python train.py --d_model=160 --init="normal" --init_std_o=0.0658 --init_std_down=0.0758 --warmup_steps=200 --decay_shape="pow" --final_lr_fraction=0.0 --seq_len=1024
Each number is 128 + 24 x the weight over its row's rms, rounded and kept within 0 to 255. Layers, rows and columns count from 0. Numbers have three digits each. The size before them is the row's rms in percent of the matrix's.

# layer 2 MLP down, 160x448, rms 0.0757, rows 0-159, columns 256-287
113:143105137123131118078087123167104164062144127074100104103140141162146156119134139106115126115142
099:143098102168160134139122136174143093143164122126168085105121101120121116141134124112146113097149
094:116147142107127145163167113190096127156171109126116133104092164120140164154129109181152149128118
101:131124131152132173152150125129123138098115163122160116141117103110125118138163136141120093112107
110:125127126141123125152157123139135127111100158127146126129118086136141138101171128121147193105108
099:104136128146121121090138119161163120114160109151168163140122149126138133155119171095152148112128
108:120169116117092120156153136105098118132122108132134142121158109113105094104096135175101106151148
091:134138095126162105138161125127124139097113115131141139140141116118109073119134087136137129132131
099:158114163146120091134126086138137165183176124110130151084117116120146125061151101142134146109155
092:126142138134171116125106114110094126139122123159144133108142102134162157124120124107076142115121
107:131153104117119157134124141143123101136098166140108106111114105138134165126130128139127151075128
110:133137125125115134116120150143137118149138113082078100101129131115110149108132090100130104111080
100:134167124094113140114146147108150113116134156162114144123132104159136103145092117110130113145116
104:115091160126182146123111130147112158112104135129154129118104138161117154145139097136131129210125
094:142149158165133113107147103087092134164115137193187140114117127151162152146109121116129143114113
099:170142111118206126115138120181129132150092101135153137124126091129119124131137128117147111101119
104:115097117139151123092167121098121093095141110136100136115098129083126144139118109125127145133142
106:137117166138139090174115112179142182133139127099156131133147099123141143132107127149104180103119
104:066156104143143151136117146160121133116090122139111122154118125155132118143115089119171111118095
100:139117134113155132143143116128137137118115139146092134123156127145134109119089103146077140101110
103:142095081113122110158114110131102125114120126113101155138133133114128149116147125144124107088114
103:141147162081090155124103109139102143105178139062110101143100119135135152117104159157105128118118
106:137117104167140161149139101089131122113135106119120132130113066131098125132150122140136143113116
105:144148094130178072152149107072130160098147120117148087160120077118115107087117110132130170119133
101:133140126120136173121091107037070154105110120126118089109126106116147111118122094157131122118123
100:127129131124123114167167127054102129123102151119115133129136114116100150104106120115122146122152
096:096101152149120123154103140139167140143159170097129110170156138102136181110113086169198135126099
091:121111153108131126136102119125155136161103119105114086117119154122088137104175110131139141090086
104:119096080171158153158130080115172086138090127116167107122150101146165140111114154079107095130126
104:130121170104137104093116128154167146102169143136158092151117143165106112119140136100158157154145
098:156178131117132148138135160129153135156118124170101095142146146110116091115134117125084143140171
098:092125136139103085124093135146131128141122131110108128108147158130144144090095157138129113114122
093:139142124127112155133123105129095158130120126171133111102091143127129102102116168169138132118101
090:132170156092100161129101111088137142149124107185162140120154131118150137142110147157143122169100
103:099108103154107156113120110130073122066149122150147117113134138104103094109119161132097138169162
088:109163120152156090090154118172117135122109106121116131100108134094136117132112131108151102134169
097:120086131141138125127105132153111117118107122082106160130150091128138089127160103133121134134087
106:117132123155104139070118165161155120133093116078121102125134183133115070145144102131098134191104
093:164129134142169149105099087118105143091109140135143137138141162141142126067129105128102153129109
098:144102119090161146162113117166159106146140104102155130136131098114144138172132138071121130102143
097:103112103098142186150184124142125075109148082128163140138130109203144145173126083142157112172120
102:150156096141154114119138136117151125131099084123102158143111155131112124074138144137149111146133
104:131159142124136135125137126071130107129098128147131154133096095106131120117152166075150118110141
097:154133133135143123133110127179134138174171123136138066135133157104156136104148092090133141096147
091:139112109123112126094144141116121141133105115150128112133114152132118140124129094139124101116158
102:101100116161120097157088122124125144114102102148132140156107100166181098134095116168152089103111
101:116161136148150139112121116129105121111089162144112176125103117105103134113129133130118131065134
102:129145137118111138127142122131142121125109099093130120148087111119127127156161144160143131125104
090:134191143147148148111097158114134097114109128111139117136130143132112127125110117145166106154085
106:172156122133110093097146159095127136101099105128116144135121131140097091048117102093107157141132
097:125129119131166170139122134136115085135084105103143125151087136137177174128136134140107108089171
108:157141127073110117132132131161126150126101160131095143134166154151160099145087095130109116150134
104:097103129139122122112103114185124156125139098122112161126064155117141117119140137108178153133132
100:146153123125148139116108116124109091152185132123149118106144103117144090108095105109130121122123
103:152124138095114122152092134112137105150104142147161127116114113080130154155139162124129178092135
106:138096122156106142130147134142155080166104157148152111137124085143125140175135156102121107135039
096:137143150129129114137115151143164106085142145089101087101168142128168150120124137127147086118159
098:157166084116096155096155126144097118169151106142153138152137098137124105130134123117119107128116
095:141074150110166129141092132085130150099105158104150133114109134170171139112120135130146147095100
106:113146164093134104100149167143080111104162118125135131121140121125109119132124122154151141100115
090:178152126119137105112106102143142138149139184175158191151125130100106126148130096158108166146129
098:149135132162144145125081128175123116118178119115110129136117127147157116113113076164141107074150
106:106122173129125113090095128167107127157173121113127136128171139138134124088119125151151143144149
100:127147093130117123129186124156118165205131127167119137142126115115120156151107118170125108101152
103:117076098135163138137154099138140126130120164111140126131142127149128107152149095098099125137140
098:103151144137136143081108119169068169107156123168148127127117143145111133151136089109101121112127
101:175138189122168121143134118130088146147161130148125100098134108105121130128120095113105138155128
103:131100158139092133142135124117086134132118152141106121133136081127113119134132133144142168103111
090:128128136082129107150114145118154137106149131095094115153151152151175118129132142106127112153138
094:123159118131124099163103150152154100126116173095120094119154114159114126172117158125122116118087
096:131125137106124177153140130164183150126103154107111161157124193152102187127099100153130153177118
101:113121086108118113118151149118186118120150155121113126104166177150143121083094138103173153116124
103:109129110131114114155166123124131142171161068121150124144142112157098160114158112155129091125167
095:107089184183155123092097110114103156128103119143081120130162140103092160093160128131136149121126
102:124133074087162165129166143123128096074089127147149117163111155166097116159125139126121133125174
099:138140166133116139071142121206082155115152197093154143110126127163100144134131104114142126158134
103:132124144130171141158101100129146129103145109172147104121168114105140124160108090108140169128106
095:128136118157124138127096120142113137123090132174128150141103115116114137140182113163137113116125
107:093116103120153148099152144120136108118118093119166145101159139129084143149126126121111126158144
095:113097097119145144124144149160103104118098115148108129125126151134132161129117141106088113096132
102:145163135143123154114143137119112142135132116168147101150133115118106147154139083096124180096156
089:127135108145120126141081145125097188104168177089142157116115123144142136148095111125112147097166
100:129122108109117145117144118134103117120134195166116136101114156152148112142129107102113127090179
098:167116116124136102139176106148089117148154161132182145106129090102143094120180131136116120162113
103:116101079140130116091110143185107123149167091151126126121127124103107120163076084153092130089100
105:104130128161071142116156117110141110133125136139100169112113095119150144131107143128116141134124
105:099139119133083137151144117155108120131073103138130148152144161134128083116144134091173129124148
101:126131155123150133119092177143102153155137082175142117128119119112127114112113115155097093067133
111:188183126119120124104094140186104126080189136203159122135146088146145115118142079091117099142136
092:113088100169124166147139108107150123084118137101074114138141100126144153166128101147137129106169
097:084148115178126128104136145123135152112130126124145120124142132110126145103148131137088172137139
092:082114113158136168171132129137110081131109123118144096129109119110138141129137104112127147125177
109:145131123095132109108086109118138143104134135124178128115157140168150092128148162102100101121162
101:168156112141102154118136086112107139135119173143140121166110097132121127122104148169112114144163
099:119139084109146137092182101129127135143167098122090132148136130157120139081161122104125137128165
097:120131176135121087142140147120110119147118142108132120131091115169123134140119150097116143169103
094:171139185108128130101135144152114119113143169120109159107078143155124130116101136116101164149136
087:151123136163104110099150119076129088123144154108125130114147113119135172156098126119153156135092
107:176158135152141129098110116153143136112148130093107126163112126132075112076127120117124086127137
096:163135109106172133138123079084100092137114107151052133120147097094107128144120119121118106113112
095:126107135118166128164162141143112120104141148118128161148155156063102170142175104127094122094086
110:138153116136145133131121102089149148141133142128125151126098122077144127103122110108148125150140
101:121106149155129140129174123085165138114163179181081137120119145131097159126085091120120102081121
108:104157113122144135105157146106092139136089128131154136094160128097094097119122132171120138135148
100:134116187114116130078076077081138134124082088124113150135117127110154158108109116150111127129136
104:086119073116182142102106141124131126126105092083109103173136099078166139109151109158135126129131
105:123153092130117110149081151143101116127128141175096102114139112152126095114101092129123124126166
109:095144136143140107125116147166179108082104123137140144161127131080152116107090146116135143149144
104:114141134122106158116146089119109156167089101122117130099146121097091090165147122136122160150113
097:123123156161073125112088118121130104111138132118097143107113160116095107179144127119103126133149
101:132169114142111101125141153131102133093101174149141132110127123162101105135099141151128160125146
098:122133113150148126134124117171119116111084115129131133128107149122111121129119116099140177121084
100:142115163146127123116116126096137124122137117144194124086134094091147117130158145110119133046108
105:127106147154151131152157087125119113121127129102146121132146132109099160138159120132141110108117
100:126128116101134127124185130084140134100116111138097089149156142110142151122111099113128142133132
093:113108131138119116098136106136127097166073124146168141159109109155131121129172133114131154122140
103:132114107107111114170139150140160118108124141138153129107126105131138112132089131143126113149098
102:114120116167144120117142110096112122161181161139165128144119097100145143117142187115128143113107
098:092075101108120105158096100100125096152113114100122131098108131130169101118095165142133152145087
101:137126184150166119143127131124131118136109170111106113120134124167109130118133105113147146115113
097:072138144099078122125132139113098112087105166160139144127116114175125161145170083169137140117128
088:129182185150131124133089121162125132155113153092135093169130160156143159169092149147118128128121
097:142127148102104164180108130125093145177100139115103119117137122074141146154094110173122147129105
096:134145167119166107113142115164142126074165154176150127158145120149116111089103108103091109181176
096:127141106134122113147170102116087112112130096091148127119157145129143096111119118119124121126121
099:164138164122142106121118135145105097147162126137125155101131134154159130031118124142136140117195
098:138134124095132125141154132151112158125113116072123106149145120097115133144152115126116111106134
103:118138138137143150125150110109095126129125126112064104152137110079148158104146136142150176106148
094:095154153111142085110044120117157120158085128109119125154134130149154124095145151169122115157157
099:147145073171175189107121131128170146143098122130158097138117111112113088144171114152118100135139
098:178105144113095129092180103117136092181107113140154143112142130108120096134116139158130109137103
101:106105103113096132121106159113161121129100127137098131127141149142138127127129158104108128165130
099:128131111156144107137153109181129142136097133129083143170089121062132132101125136167148123126142
095:127121145102139139113090166158122120137153097114121129097148092076147133152111109096124110125120
101:122113127128136117124156147113145158126100138113176133126109126083124149134137113146120130149153
100:161154122151139139083156128134106121110127097143120161124107148146102123088130083117128104133133
100:127119127136124136131086154162105146131171143162120117142126095136135152135148124150131118177124
099:157147132090114123151176122138109100115158159100137108107139146108110131112089164116132119097112
094:184124116146113142149145122152122102147121081103091156128123103130121120140112094086159117149108
100:120132128142125093120121138145132149141161073138146124106123121135141149124103148115143089128160
089:127153106144107147150122097110133138156118135143118146133116132176141130155116116104103110172097
107:099110109141089135170066122107143132135132131162131154087155140174145116151124120145091144092128
099:125158108125124123121113082151094113117131114171111148173179111122141109134100102125152072127112
099:135157116130104152139135154122142128147087135106162147096122104093117143115146143109148150149118
106:077115093118114157138122124081157110153152127155157091127099141095131133111121129151139101119124
103:134154127120153113129118165131111151144171133133055167138112115130169116131133140153136097136117
101:096201124120153139104145107093109142143197166079122117121148117131183146120134111106103129133163
103:117132089150131158132135122123084193123133132129147091173110126126077173100138115183136111075091
095:146126113118144112122121118117131137132176158124110151147081150099130102112131123169095143070152
102:137140106125119114129132123197118115145190097117177129137135139141142128112193134092143139120102
113:144143144109112119095101113173103139133164128125142106134118150148168091100107120101166179157152
090:130102125140130155111142115120147100144126069133097141144133112106134121150167119122128139135116
109:110141143089173090122123145117145079125209117165155117121107177131125086144142168130130105126218
102:140164123116127091135112159160142139149107115142121125093136139153113154139163132131142101144189
091:133105129131142141126135135129102175112123106135110164144145127078181058087132099112130104146132
091:110128139122106129109156145145127136151141127110149108134106137105149130138106129132122142133094
099:110165143111100118164148104091139129099166133142095136106142144145128175147100102120129130126139
102:112168158161119156109050146134122156117177095158152103106146124176150101142101115169125122093150
099:112118105118135154131106121188096150124157135178137130118148148126177118120120068090104126149125
109:145094133123119133145125132129112112128178092145180138102125161186140126148147152125144091097113